Part of a small language model's weights: 4 heads of 128, MLP 1024 GeGLU.
Each number is 128 + 24 x the weight over its row's rms, rounded and kept within 0 to 255. Layers, rows and columns count from 0. The size above them is the row's rms in percent of the matrix's.

# layer 3 MLP up, 1024x512, rms 0.134, rows 363-380, columns 128-255
size [ 96  94 117  91  94  96 113 109  98 103  88 134 105 109  93 117  87  94]
[[141 120 164 161 169 112 125  96 152 135 138 157 122 163 118 160 129  95 138 146 172 141 122 111 103  85 144 135 116 103 151  49 116  86  93 117 137 109 129 135 148 145 146 143 120 114 140 108 100 153 117 154 149 133 106 129 154 136  90 147 142 126 143 122 147 124 160 162 143  89 124  84 164 132 125 127 130 110 110 129 131 160 107 154 136 104 139 139 157  98 170 163 112 107  93 126 152  91 151  79 115 119 149 139 168 126 110 132 163 165 111 141 119 167 133 123 115 122 142 205  96 114  83 113  90 115 140 156]
 [ 95 174 138 110 119 135 171 100 116  76  69 122 132 155 122 107 132 145 141 142 146 131 138 103 109 133 116  93 133  84 112 159 135 100 116 116 122 129 158 113 150  87 159 149 110 104 149 196 132 148 118 113 104 122 138 108 125 134 172 131 142 115 116 116 137 160 136 108 131 111 120 129 107 120 147 153 128 140 120 132 107 139 126  93  86 168 117 131 120 158 137 137  85 155 162 168 147  83 132 152 131 124 149 162  70 124 111 145  78  88 123 158 146 122 106 121 134 125 179 136 134  89 132 139 139 126 187 178]
 [134 168 106 163  83  93 121 119 107 142 108 112 120 127 112 128  94 136 136  96 131 105 101 131 161  99 134 148 142  71 179 199 166 138 141 133 100  79 125 138 155 124 137 106 130 129 137  78 131 131 146 164 114 141 125 101  68 152 137 115  94 142 134 110 118 151 142  84 117 139 142 177 127 143 108 146  96 139 125 160 116 113 176 165 127 149 119 106 154 122 155 117 163 103 111 115 127  57 116 125  92 148 128 110 152 115 147 137  82 110 147 117 121 105 138 104 120 160 136 134 152 148 129 139 135 113 132 122]
 [153 101 121  85 144 139 141 126  93 132 141  73 129  85 149 164 118 126 119 130 151 132 170  89 102 139 146 166 108 135 112 127 128 114  90 172 130 109 138 162 148 144 170 150 149  70 111 135 135 108 140 168 141 104 129 112 178 147 125 114 139 116 158 119  88 137 121 129 124 157 110 153 170  74 111 146 122 129  99 207 160 143 116 132  76 133  83 127 105 133 145 126 165 125 126 107  97 140 144 134 182 122 145 148 161 150 126 121  92 132 163 129 152 114 125 115 168 151 145 138 157 111 127 130 167 178 179 140]
 [166 119 124 161 122 137 168 165  86 138 181 174 133 117 138 102 138 143 122  93  87 101 146 130 119 175 106 154 122 182 127  83 150 187 141 115 161 126 137 147  86 112 110 102 166 147 119 152 138 136 145 151 191 119 128 146 144 104 104 121 128 129 116 149 139 153 118 139 132 130 129 154 128 112 116 153 129  85 130 139 152 139 132 110 124 130 121 116 139  98 133 130 112 125 169 128 125  85 144 127 135 141 124 116  96 114 127 148 112 145 174  99 139  95 130 134 108  97 113 154 154 147 106 127 153 158 144  93]
 [ 91 142 129  78 136  93 145 126 156 117 121 163 123 138  94 136 132 147 139 103 142 142 140 153 129 153 119 137 134 148 118 162 157 127 109 103 127 107  89 119 129 134 147 117  79 170 126  83  91 113  75 166 137 121 119 148  63 122  90 111 145 103 165 123 112 146 135 137 115  77 133 109 171 153 147  84 114 159 105  71 152  83 108 108 127 143 107 126 157 107 126 105 119 137 137 142 128 120 128 126 136  93 103 117  98 108 121 171 104 148 126  88  92 126 137 134 136 154 128 130  94 144 120 101 100  94  93 116]
 [145 118 178 145 161 135  79 185 108 120 139 145 145  75  85 192 101 138 144 154 110 102 178 105 116 129  96 127 132 129 114 115 132 125 121 162  68 142 102 120 154 109 121 143  97 113 108 134 130 126 120 150 109 128 116 146 149 172 157 153 150 127 127 120 110 189 116 135 112 160  87 113 103 146  91 156 148 136 103 156 108 159 133 108 112 143 127 125 125 148 152 121 160 131 110 142 148 156 116 157 104 122 165 146 154 138 170 108 182 170 158  98 108 131  94 100 144 130 136 152 121 115 168 120 118 165  95 154]
 [136 107 150 102 121 105 165 137 124 125 132 171 132 155 101 127 131 144 142 119 143 117 121 127 136 136  94 149  95  99 122 154 155 117 123 146 120  78 107 140 104 161 145 103 136 128 108 122 101 161 150 163 166 156 135 168 153 127 103 117 119 165 119 127 137 135 121 129  91 137 147 141  94 120 139 145 133 109 121 155 131 135 142 106 119 106 112 136  79 173 145 103 110  92  90  90 149 161 147 134 103 133 148 132 172 146 146 142 118 144 110 120  97 126 129  67 110  84  93 101  71 130 116 173 139 158 106 140]
 [146 118 104 151 129 115 121  91 125 123 102 126 127 107 189 128 140 154 101 124 112 177 104 117 116 149 123 134 190 153 127 134 155 111  91 102 111  99 142 101 123 116 112 157 126 131 132 160 116 123  96 111  95 131 124 129 144 168 120 131 126 137  93 174  76 145 127 122 153 114 112 114 137 139 117  93 122 134 113  99 141 110 125 163 122 124 156  98 146 109 122 140  84 142 139 123 157 104 138 153  79 159 138 172 171  76 129  90 115 140 127 164 114  94  92  84 151 118 136 129 164 165 137 132 103 130 142 124]
 [123 123 119 136 139 144 104 105 101 129 142 116 175 122 122 141 133 108 124 128  84 100 117 137  94 104 109 143  99 105 137 137 134 114  94 118 126 134 155 160  94 132 124  84 136 110 131 145 129 125 144 108 121 126 130 117 140 127  97 131 115 135 128 116 123 169 112 173 130 130 171 113  98 123 142 122 116 149 115 143 121  96 125 108 106 150 102 108 124 161 152 147 154 103 182  81  97 142 116 134 172 116 153 119 100 149 121 149 128 113 141 155 138 102 145 178 131  94 119 120 135 121 165 160 131 158 123 124]
 [106 119  83 138 106 128 145 122 130 121 126 118 137 148  59  82 179 139 117  87 133 100 114  89 123 139 105 168 129 117 146 154  77 113 177 126 115 118  80 132 141 126 122 153 123 131 107 137 128  93 144 166  98 133 117 127 129 154 168 108 168 111 120 100 121 104  99 170  99  91  91 128 128  79 166 140 168 129 111  94 134 131 112 128 107 153 100 125 104  78  96 135 132 108 134 123 155 141  92 164  80 168 111 150 159  94 115 145 136 125 119 141 130 120 162 135 144 106 138 181 151 112 109 152 150 113 121 111]
 [157 114 156 142 153 111 164 182  92 105 125 121  90  94 146 115 153 123  94 131 115  95 100 146 134 120 137 120 130 100 116 151 176 159 133 146 154 128 115 126  79 116 121 127 125 139  93 154 107 152 105 109 161 161 129 146 143 120 133 132 144 104 119 118 119 130  79  83 150 148 176 102 119 191 153 113 154 142 159 108 143 131 104  97 122 117 113 141 107 191  96 150 170 126  94 106 137 120 134 116 126 113 164 158  59  79 102 127 121 126 146 114 152 125 138 155 117 158 121 126 153 158 139 154  88 103 152 107]
 [ 97  98 112 144 136 116 105 110 103 131 137  61 132 126 132  77 114 115 165 117 118 103 139 117 121 155  88 129 125 120 106 152 132 127 108 124 139 130 122 170  66 159 157 116 145 160 157 132 109 140 153 112  79 149 117  89 133 103  98 109 114  72 120  91 146 140 112 151 122  95 149 159  82 129 146  88  97 125 133 149  95 131 127 129 108 127 102  98 146 188 139 115 146 158 128 105 140 109 123 108 168 165 137 132 124 161 117 117 155 141  99  92 125 110 146 136 113 135 145 148 128 153 134 120 127  85 131 118]
 [107 127 117 149 117 134  78 124 125 146 114 128 128 136 106 118 120 111 129 190 134 126 117 114 147 133 130 143 167 126 203 113 129 120 178 114  88 118  94 117 125 129 121 160  98  92 140 157  99 114 155 144 145 120 143 142 135 123 121 152 145 123 152 130  79 160 131 149 108 143 110  90 126 125 138 141 110 103 113 173 136 143 113 104 131 181 131 138  95 167 127 115 142 125 136 135  70 146 133 133 167 118 153  97 183  88 120 153 136 159 157 113  88 138  96 166 110 113 128 124 125 124 132 123 115 131 142 127]
 [120 129 113 106 134 124 150 113 131 140 133 122 150 176  75 135 173  90 130 147  87 101 146 147 141 129 115 169 148 151 152 144 111 143  93 152 140 136 123 124 137  98 145  61 120 116 130 102  93 163 112 135 149 143  88 128 128 136 109 111  75 111 152 135  85 197 199 109 113 132 154 141 167 118 132  82 103 115 112 108 153 116 118  72  99  85 113 142 117 127 158 159 110 139 136  90 120 150 183 131 109 173 162 121 130 117 152 131  94 144 163 129 105 121 153  94  96 137 104 129 148 122 127 131 117 151 171 155]
 [164 110 152 183 148 116 149 159 135 142 109 109 114 125 150 145 118 114  82 149 128 173  90 128 119 136 151 120 131 120 178 148 106 174  87 154 162 176 142  77 127 127 142  92 102 101 168 114  90 140 106 102 165 133 112 147 111  86 132 127 139  92 152 167  92 164 148  97  78 100 102 100 136 104 140 113 138 118 126 105  83 112 130 144 111 150 147 123 114 112 169 128 141 176 130 155  86 123 131  88 112 139 140 153 122 130 158 153  91 141 135 159 137 134 106 122 122 160 189 114 122 106 126 154 143 116 184 105]
 [129 127 129 121 128 132 169 141 137 143  97 133 165 102 159 152 123 133 154  81 140 173 154 108 129 144 185 126 139 111 132  85 145  82 185 134 157 107 108 107 140 122 136 103 147 125 128 143 114 144 115  95 112 124 118  75 149 157 124 138 105 149 116 107 148 123 107 131 112  89 106 151 122 121  94 152 129 125 126  94 131 126 157 141 135 136  86 121 140 155 148 132 112 143 120  99 115  81  95 142 119 114 161 113 168  92 146 142 129 127  97 156 194 120 155 133 127  92 119 137 135 143 125 133 162 119 127 129]
 [120 115 150 122 146 132  88 149 105 128 106 108 122 117  95 109 153 122 137 121 113 139 108 134 163 147 192 134 118 130 110 144 128 126 130 119  91 112 111 105  93  99  93 131 144 124 134 123 117 129 132 124 128 110 106  93 212 130 122 157 140 169 130 104 153 101 149  88 150  98 123 128 127 152 121  99 118  71 130  89 142  86 121 127 119 118 169 158 148 117 143 137 140 140 120 120 138 147 139 154 118 146 158 109 120 102  87 131 189 162 168  97 133 111 186 146  97 125 148 137 157 104  86  95 111 144 118 150]]
# layer 3 MLP down (transposed), 1024x512, rms 0.124, rows 363-380, columns 128-255
size [ 98  96  96 100 101  95  99 100  96 104  98 106  99  90 100 101  98  91]
[[126 117 135 191 138 101 102  89 132 117 139  92 147 129 110 167 143 159 151 126 122 127 126 128 133 150 144 108 143 173 126  76 149 102  97 147 126 151 122 135 146 118 176  86 150 137 132 144 119 116 147 162 131 106 146 129 126 170 101 142 124 155 140 111 132 145 104 121 111 100 123  88 126 141 109 108 135 147 155 128 167 127  88 114 147 117 111 130 150 133  99 119 148 170 158 165 141 162 136 116 119 119 118 158 123 127 109  83 119 173 102 106 109 138 109 140 140 114  81 133 129 110  99 142 113 135 122 138]
 [118 130 175 131 131 150 108 121 171  99  84  74 114 131 121 105 147 116 159 125 150 137 143  89 182 129 124 127 135 146 129 133 171 130 137 165 123  90 117  91 150 114 143 135 141 113 134 119 114 103 126 174 126 139 135  96 110 126 128 120  97 117 108 137 123 135 125 108 122 108 109 130 127 133  83 110 166 171  97  74  92 120 115  94 127 118 118 131 105 142 101 161 106  78 106 151 123 121  87 121 130 109 141 100 106  93 141 125 132 104 175 125 126 144  99 168 109 142 129 171 115 131 122 118 134 120 140 154]
 [141 142 131 143 118 126  97 146 141 144 121 149 147 121  84 160 100 171 154 118 165 113  78 115 118 120 130 115 129  96 109 132 136 135 132 128 112 155 158 119 107  82 133 139 165 162 106 154 118 135 161 135  91  94 134 157  90 152 147 172 127 174 138 105 155 125 158 117 113 167  97 148 135 115  93 121 152 154  88  95 114 133 106 134 143 110  97 136  73 106 110 151 104 136  99 153 114  84 107 127 123 135 121 139 139 119 104  92 146 112 148 118 126 124  86 123 181 103 177 129  96 125 119 160 110  81 133 131]
 [132 158 140 122 141 138 127 179 140 149 133 117 123 123 113 184 113 109 112 163 137 135  98 129 122  99 149 152 148  79 119 146  95 173  87  96 162 128 107 147 111 151 163 125 118 145 133 127 111 130 143 160  92 143 105 122 115 174 123  97 143 149  96 155 137 130 130 125 176 115 138 122 142 119 115 128 107 122 123  84 156 150 180 128 107 114 155 139 141 100 131 118 159  90 112 125 150 113 111  87 162 132 164 132 157 144 125 119 128 123 127  89 139 136 145 155  95 100 110 164 136 109 133 146 108 119 129 123]
 [170  83 111 118 173 130 119 108 128 119  96 127 109 163 129  70 101 124 151 126 115 123 173 156 123 181 102 105 129 121  99  96  83 131 128 108 139  89 144 114 123 150  75 186 114 108 136 134 130 143 148 195 159 151 131 161 148  85 162 133 105 134 138  88 108 155 106 107 113 135 124 125 135 117 168 183 145 103 108 132 104 129 120 150 127 121 145 115 128 108 143 131 147 128 131 173 108  88 178 147 114 112 119 143 105 130 134 106 139 111 107 103 143 129 114 130  78  90 157  98 136 120 169 133 140 120 133 111]
 [101 129 114  95 166 118 137 129 135 159 121 115 130 165 120 120 164 137 127 158 115  83 137 142 116 145  86 169 126 130 133 104  98 150 139 123 168 121 117 168 176 105 131 153 116 151  85 124 113 136 118 126 142  79  88 167 126 136 116 146 147 132 133 140 111 157  91  99 127 146 125 142 153 100 150 127 116 119 161  95 143 122 150 159 107 123 134  84 153 117 148 130 135 112  97 121 103 123 114  80 133 110 141 145  97 156  99 114 132 134 105 133 164 137 127  78 112 119 101 142 140 133 112 149  87  84 161 119]
 [118 152 151 156 153 143 114 167 118  80 105 168 171 140 115 122 143 153 101 124 172 143 121 106  82 111  90 133 126 150 136 160 149 149 108 148 176  86  87 119 108  98 129 100 114 147 119 123  75 158 151 130 135 147 124 101 125 160 147 131 162 153 104  99 159 110 178 134 104 133 170 124  97 137 131 136  99 121 120  93 134 111 117 128 146 104 134 114 114 124 141 143 142 177 146 133 117 160 107 153 124 146 163 125 137 159 149 133 120 139 124  93 147 125  90 120 101 124 127 139 142  85 148 122 123 182 109 110]
 [156  96 145 138 130 110 118 123 117 135 103 123 106 109 141 165  79 122 150 143 116 175 145 152 112 109 134 149  85 120 121 123 124 163 163  93 126 102 139 129 134 145 118 179 152 123 125 116  97 153 125  91  99 144 147 114 131 116 139 122 120 127  90  74 142  98 135 153 151 140 153  99 105 106 142 134 135  98  84 155 160 143 133 100 141 128 124 134  99 142 115 133 156 142 115 155  96 120 117 104 134 111 107 166 125 125 136 128 134 140 150 133 140  83  92  98  99 141 121 140 170 120 124 130 146 114  99 124]
 [140 158  95 107 119 118 140 116 122 118 127 106 162 138 154 152 137 109 120 111 146 156 183 126 168 145 133 108 144 131 120 174 132 148 112 125  41 152  97 151 120 142 112 136 143 149 100 159  92  88 117 112 145  84 122  88 148 139 173 138 155  99 107 114 143 136 109 105 174  97  95  69 118 143 116 118 166 151  98  98  85 121 123 118 112 107 107 117 141 125 130 139 101 101 109 124 106 104  91 120 136 141 133 142 136 142 167 130 139 134 147 163 136 135 103 126 128 159 155 111 147 135 125 124  70 174 148 146]
 [134 149 120 135 103 163 105 175 120 130 165 144 157 127  97 152 162 107 168 132 116 112 134 133 134  96 117 125 124  86 113 148 123 134 129 131 104 104 171 133 113 171 105  89 172 115 144 179 109 163 150  87 165 124 160 180 174 109 128 139 123 143  97 152 105 190 133 121 149 133 138 114 147 160 144 109 130 129 141 134 131  81  87  70 120 180 147 135 158 120 164 146 150 122 145  99  88 122 112 174 156 121 111 153 141 156 157 132 118 119 127 108 142 102 114 159 110  84 159 155 138 157 155 144  80 147 162 113]
 [112 166 108 127 115 148 132 132  78 128 118  84 114 138  75 106 145 124  98 124 160 112  86 114 158 111 116 159 150  88 138  92 135 109 134 131 116 135 137 156 137 151 125 170  95 105 106 128 105 156  82 131 139 133 107  85 172 136 179 106  86 168 105 113 130 121 104  97 123 161 125 105  80 131 132 101 139 172 105 116 104 151 171 120 113 133 130 141  98 123 102  70 157 148 141 141 118  95  95 118 106 152 114 167 131 158 111 161 129 119 101 150 166 111 183 139 147 125 118 122 123 165 133 116 128 103 134 121]
 [114 156 153 138 106 139  73 100 134 123 143 138 141 137  88 123 162 128 166 150 132 142 119 135 146 143 105 163 133 122  87 130 127 129 105 111 116 127 157 121 131 124 137 143 120  99 113 112 112 127 179 156 111 141 145 160 149 106 153 124 104 138 113 132 119 117 149 151 171 114 151 149 117 117  87 142 127 128  84 143 132 102 110 123 142 146 132 133 150 130 118 156 134 133 167 140 148 108 125 116 142 135  93 139 159 172 127 109 127 151 161 126 108 152  92 168 156 144 133 146 133  99 160 124 174 113  91  98]
 [131 159  88 125 165 135  92 129 133 113  91 166  93 138 116 117 111 166 112 107 117 150 196  96  91 156 132 146 120 112 138 112 134 176 157 163 104 144  94 119 113 131 121 114  92 157 103 107 122 113 108 152 106 103  89 137 144 153 140 134 106  88  96 135  96 120 104 124 175 135 140 114 168 160 101 132 130 141 150 156  94 147 119 155 104 105 170 132 128  88 100 151 132 153 157 150 146 116 135 103 131 130  87  76 117 130 129 100 115 149  72  89 135 143  95 135 134 172 153 140 105 146 126 147 110  96 116  82]
 [ 90 117 113 171 114 144 128 115 116 134 160 160 108 143 123 160 136 130 121 135  75 117 133  96 137 151  89 137 127 145 100 102 126 129 132 123 101 184 158 130 123 137 108 118 130 136  96 112 117 128 143 140 140 125 153 145  67 131 132 160 127 147 168 148 118 100 127 144 120 149 149 147 114 119 131 146 137 118 162 137 111 119 150 120 132 117 164 109 131 120 114  99 129 133 103 126 116 137 107 143 102 109 125 106  91 118  94 151 135  96 144 139 129 136 153 104 136 131 139 151 107 181 117 154 114  84 141  81]
 [116 154  98 153 124 123 152 118 127 135 130 154  94 159 136 121 137 120 120 127 130 121 109 174 125 140  85 200 147 165  87 126 128  86 117 142 104 104 113 120 102 122 147  94 143 139 124 148 108 145 130 130 165  98  82 116 148 117 116 124 143 114 112 131 139 126 100 118 156 143 141 145 167 135 123 126 137 120 161 104 124 130 127 133 136  90 160 162 106 174 139 149 126 171 103 115 161  58 124  90 134 126 129 163 141 138 145 137 167 118 165 151 148 151 144 135 125 123 112 119 142 146 168  94 124 137 127 142]
 [133 114 124 136 136 110 142 123 145 127 127  94 164 121 137 136 110 113 118 134 176 122 157 128 138 101 139  99 149 159 130 146 140 161 180 132  90 126 123  97 118 162 105 112 146 159 150 116 118 136 114  90 153 140  96 121 134 131 151 118 130  82 113 143 123 122 103 136  70 155 131 129 143 149 181 133 154 152 111 157 135 125 159 134 130 160  99 138 153 115 160 169 142 117 111 137 107  94 107 116 165  96 155 158 141 119 152 132 152 151 131 163 141 121 116 147  82 119 161 127 109 114 118  71 101 132 135 156]
 [137 146 115  82 164 137  87  92 185 164 160 102 171 110 159 123  82 130 139 121  67 140 116  72 167 161 114 141  88 130 161  93 135 107 127 127 125 117  87 133 131 149 158 138  83 130  59 141  93 181 146 110 106 155 146 127 149 123 118 156  99 125 133 158 112 153 126  97  97  95 118 116 130 140 121 136 139 132 149 107 192 157  97 114  99  95 125 109 156 100 149 142 130 141 155 135 166 129 121  86  95  90 125 137 153 131 151 132 132 147 112 174 137  94 184 144 136 179 137  95 129 131 129 143 137 144 127 131]
 [126 151 104 123 128  99 115 134 147 120  97 133 122 106 166 132 149 124 164 145 129 112 123 124 152 164 104 121 141 127 129  82 108 147 103 124  95  93 143 126  81 117 167 138 152 128 119 123  79 128 145 129  96 107 123 127 127 126 113 130 139  92 148  96 137 131 152 131 144 102 131 142  91 175 105 120 147 136 141 127 133 132 131 104 113 164  80 100 124 135 109 162 132 135 130 109  96  83  78 124 143 155 149  78 154 134 113 156 121 131 155 150 149 142  68 111 111 137 160  93 140 112 177 125 156 162 129 119]]
# layer 3 MLP gate, 1024x512, rms 0.132, rows 364-381, columns 128-255
size [ 95 114  93  89  95 110 105 102 101  93 131 103 100  95 102  91 103 101]
[[160 148 134 145 124 153 106 126 110 141 126 127 145  99 115 118  79 134 115  96 173  88 137 145 123 157 122  97 116 140 121 106 140 151 138 131 107 139 111 145 142 148 139 152 127 134 131 135 124 174 125 147  98 101 134 156 141 169 152 116 131 105 111  86 120 109 113 107 129 132 118 157 106 169 144 120 144 131 145 137 129 161 151 118 160 115 141 121 134  73 120 113 121 121 102 144 113 152 109 111 143 188  82 165  65 145 132 148 101 143 120 169 112 101 114 124  81  56 107 128 136 146 106 162  94  55 134 132]
 [157 151 170  67 136 127 123  95 122 130 141 178 130  55  91 159 165 121 146 147 112 120 155 112 100 183 106 131 128 148  88  70  91  83 156 153 116 129 158  65 104 120 121 147 156 151 125 129 137 173  97  90 160 138 119 146 166 104 155 121 160 135 116 127 144  93 154 136 101 125 108 107 147 147 107 135  98 158 143 128  97 150 148  97 150 128 151 135 126 104 119 117 108 166 127 120 142 149 140 147 116 162 118 173 124 150 116 166 149 156  83 138 160 152 102 153 102 119 104 126 105 110 146 130 131 146 113 137]
 [168 133  97  76 129 160 101 145 162 126 113  97 114  97 116 141 153 115 121 143 167 111 151 125 127 156 178  89  71 132 131 137 151 154  96 185 121 113 158 157 131 174 109 137 128 106 113 114 124 112  74 162 133 158 133 127 117 131 135  79 165 170 127 121 137 145 102  94 152 129 152 118 170 113 177 133 128 186 121 152 149 152 135 131  68 119 142 119 143 144 142 107 111 119 128 121 109 116 127 135 128 134  73 116 124 128 102 113  93 100 117 137 146 140  96 111 150 145 165 137 133 123 134 101 126 148 127 185]
 [114 155 143 117 155 166  74 127 135 106 147  69 127 118  98 132 111 136 131 147 159 116 185 140 130  91 117  94 153  90 112  97 116 129 117 127 114 143 138 138 175 175  89 136 117 136 127 168 128 120 145 113  95 171 138 103 102 174 102 115 133 144  89  69 116 113 123 110 140 145 122 151 125 107 134 111  99 135 136 135 153 106 139 112 123 165  92 153 134 146 149 122 173 101 106  84 155 132 127  71 145 141 132 112 152 117 120 121 129 133 115 180 146 117 159 135 177 167 124  89 160 151 127 111 163 130 123 156]
 [139 125  73  94 177 128 105 131  88 112 115  91 154 104 160 118 151 120 147 127 103 102 116 118 136 118 146 140 154 115  92 123 147 153 107 106  80  84 118 135 139 101  79 111 122 154 155 117 127 143  98 184 128 107 112 134 128 120  88 101 103 113 119 171 163 141 144  95 141  99 120 148 149 117 118 121  90 140 172 134 133 161 125 150 120 140 118 135  96 141 152  83 130 132 124 173 127 145  90  92 143 114 112 101 146 128 131 160 105 136 143 136 127  92 142 151 126 143 131 160 137 138 136 145  80 111 142 133]
 [155  50 114 117 110 165 123 118  91 117 178 138 132 125  76  80 106 109 146 107 120  98 176 142 140 120  80 130 133 142 122 127 115 145 119 118  95 138 161 123 167 156 112 111 149 142 143  93 140 103 154 123 116 103  89 139 151 146 149  97 122 119 132 136  97 169 102 113 118 116 131 101 153 112 125 105 134 112  87 164 110  87 129 137 140 142 102 113 120  62 132 178 151 103 144 161 129 106 128  91 127 117  95 128 198 179 120  75 110 101  92 116 123 165 166 178 145 107 147 115  95 136  68 159  98 136 144 146]
 [101 111  71 137 127 124  84 157 126 132 127 138 154 114 160 142 130 136 185 127 119  68 170 182 149 200 108 139 123 122  90 128 142 142 138 152 118 119 131 108 140 116 117 118 117 114 140 148 161 121 134 165 132 156  90 128  88 133 150 150 122 102 137 121 136 119 112 114 142 124 140 114 150 112 147  99 150 165 122 151 140 177 136 117 104 125 178 105 170 135 157  99 159 134 133 148 102 152 174 142 117 109 144 151 104 169 108 126 155 127 143 133 155 141  78 110 147  63 117 148 126 103 144 131 103 143 128 132]
 [131 112 160 162 114  98 108 130 112 127 122 105  92  95 114 127 166 184 147 168 149 114  90  93 123 117 165 115 105 108 117 143 116 134 134 142 103 144 183 122 120 146 103 128 136 134 142 156 138 138 147  97 129 120 130 168 125 194 116 129 116 143 160  98 123  61 126 142 133 146 105  88 117 106  99 123 140 157 132 103 129 126 200 133 148 153 102 161 117 130 100 143  93 141 111 133 175 130  87 108 161 124  54 141 135 134  95 135 144  95  93 146 114  87 129 170 142 129 114 146  87 110 147 123 149 116 116 121]
 [137  86 158 154 153 126 118 145 110  97 146 124 106 116 106 123 125 132 161 132  97  97 100 144 150  95 145 169 136 140  69  86 138 101 121  89 118 101 136 166  89 148 127 159 134 170 152 137 143 148 168 151 124 119 155 127 147 147 134  81 107 187 122 109 158 116 167 123 127 128 107 147  81  79 112 143 159 140 107 103 116 146 141 122 109 153 144 153 117 148 157 137 148 166 149 152  94 147 123 178 103  67 112 149 158 152 166 116 164 107 140 121 114 157 130 115  85 134  83 141 133 118 117 133 140 141 125 104]
 [132 127 128  76 134 122 122 107 138 120 140  88 170 102 140 132  70 127 129 155 139 140 112 110 102 137 154 142 104 134 112 129 146 126 124 105 136 100 153 117 132 121 182  89 104 128 130 107 148  80 146 125 131 143 138 117 104 115 117 127 136 114 135 158 143 129 170 100 121 101 136 111 149 120 135 100 137 119 159 139 118 146 141 164 151 160 162 105 156 170 128 132 160 109 137 159 125  93 164 125 164 146 131  68  92 113 143 162 121 102 110  82 114 134 135 185 134 141 124  90 102 115 115 115  79 140 107 130]
 [109 168  98 128 131 152  95  73 170  91 158 143 129 154  82 120 114 105 129 119 144 139 138 118 133  98 153 118 154 197 141  90 188 117 162  97 142 104 103 125 108 132 104  99  99 105 135 143 123 165 105 103 121 124 127 131 145 129 111 141 126 120 119 139 107 106 146 109 126 129 113 122 120 141 149 169 117 109 132 108 137  70 131 112  99 111 105  77 122  82 154 124 146 148 143 131 120 132 122 155 132 131 147 141 107 173 118 116 116 128  99 131 115 126 142 120 131 118 144 145 135 106  92 127 130 144 124  84]
 [135 107 147 145 132 163 105 108  72 114 112  74 178 148 116 127 116 116 104 115 154 146 120 164 126 145  83 140  96  94 103 181 111 135 130 134 157 139 144 135 100 132 117 116 132 108 126 138  98 102 128 116 120 158 147 129 116 135 136 122 124 136 161 148 115 130 122 158 159  95 124 148 120  84 189 118 130  99  75 150 153 168 121  98 169 129 154 114 118 113 111 115 147 117 109 142 122 136 159 129 123 158 128 157 101 153 121 151 162 150 134  80 154 148  74  97 115 128 184 111 185 124  78 108 120 130 105 172]
 [147 119 142  82 121 120 161 106 117 103 110 103 128 130 147 164 161 147 121 100 117 115 106 147 141 141 149  98 121 116  53 146  68 139 115 136 212 124 139 108 134 109 149 121 115 125 103 100 139 132  95 137 128 159  84 102 128 146 153 151  99 164 117 114 131 138 132 128 114 134 139 114 117 108 104 148 154 157 143  91 116 141 125 182 136  40 134 149 148 117 150 124 132 110 121 113 159 112 122 102 143  92 125 163 101 156 125  75 126  85 113 138 157 108 170 105 140 103 106 164 132 138 105 177 152 121 143 124]
 [138 118 140 130 174 128 108 120 173 161 101  88 106  86 136 146 134 198 136 117 128 132 163 177 104 146 141  99 115 113 129  93 161 125 162 148 113 117 133 138 156 101 106 162 108 141 147 147 160 130 119 130 109 123 143 117  91 178 173 102 162 164 116 117 114 100 162 145 122 120 142 128 111 105 100 156 150 145 128 132 134 130 149 137 110 127 136  98 126  90 128 100 143 110 143 160 131 108  98 159 138  96 121 159 105 111 162 123 136  96  98 156 164  95 161 124 131 137 132 149  98 132 126 129 173 101 103 125]
 [119 175 108 120 138  98 141 111 110 144 117 131 143 122 146 114 102 112 123 136 138 102 173 145 132 125 130 103 161  78  99 117 183 167 158 120 115 131 111 138 110 116  81 152 110 136 127 139 110 174 124 128 165 139 171 103 136 184 107 111 127  99  82 114 108  81 100 130 155 134 138 133  72 117 153 140 155 114  87 119 175 131 120 134 135 171 100 124 102 116 116 129 112 132  94 110 131 157 103 167 153 104 106 142  99 120 141 139 137 120 112 148 122 122 152 134 125 153 128 140 119 110 132 114 139 108 135  48]
 [101  86 115  80 162 117  99 121 107 151 112  69 164 143 144 123 149 128 105 111 109 137 136 174 119 141 131 123 158  82 105 121 142 144 172  91 141 147 137 103 134 115 144  80 130 153 105 130 101 169 144  98  88 119 139 129 106 118 156 144 135 141 102 113 151  80 134 142 122 144 109 121 124  51 152 120 119 100 143 106 127 172 112 133 108 137 123 110 102  97 147 141 132 133 145 122 162 137 117 156 161 121 146  96 139 131 155 137 139 130 130 154 113 156 107 159 120 139 150 129 123 119 126 130 109 151 141 116]
 [110 135 110  83 113 119 124 136 109 165 149 126 164  93  92 105 155 113 133 152 128 123 104 165  96 142 177 133 148 102 126 136 149 131 140  91 149 137 120  81 124 100 105 163 104 157 161  44 117 100 132 145 128 112 116  96 153 156 122 129 165 143 139  81 126 173 146  91 129 100 141 124 149 123 166 125 140  99 115  97 147 140 135 141 125 132 135 164 118 109 153  98 134  95  73 132 133 104 139 123 132 147 141 126  93 133 131 127 138 107 132 113 110 147 183 130 131 159 119 149 117 134 101 121 111 106 166 109]
 [134 131  94  87 157 162  47 142 105 106  94 175 140 102 169 128 135 127 156 152 131 134 118 151 157 147 134 119 144 107 158 105 120 133 118 135 110 145 114 144  77 121 130 144 106 104 112 132 109 175 173 117 114 127 120 159 113 154 144 130 124 114 115 112 134 111 125 123 114 118  88 146 158 144  93  78 157 139  81 149  94 126 134 136  77 187 114  88 121 149 146 133 110 113  89 136 123  97 112 107 111 150 191 137 117 102 108 142 152 160 122 104  87  95 158 149 100 134 138 176 103  91 129 126 175 110 142 117]]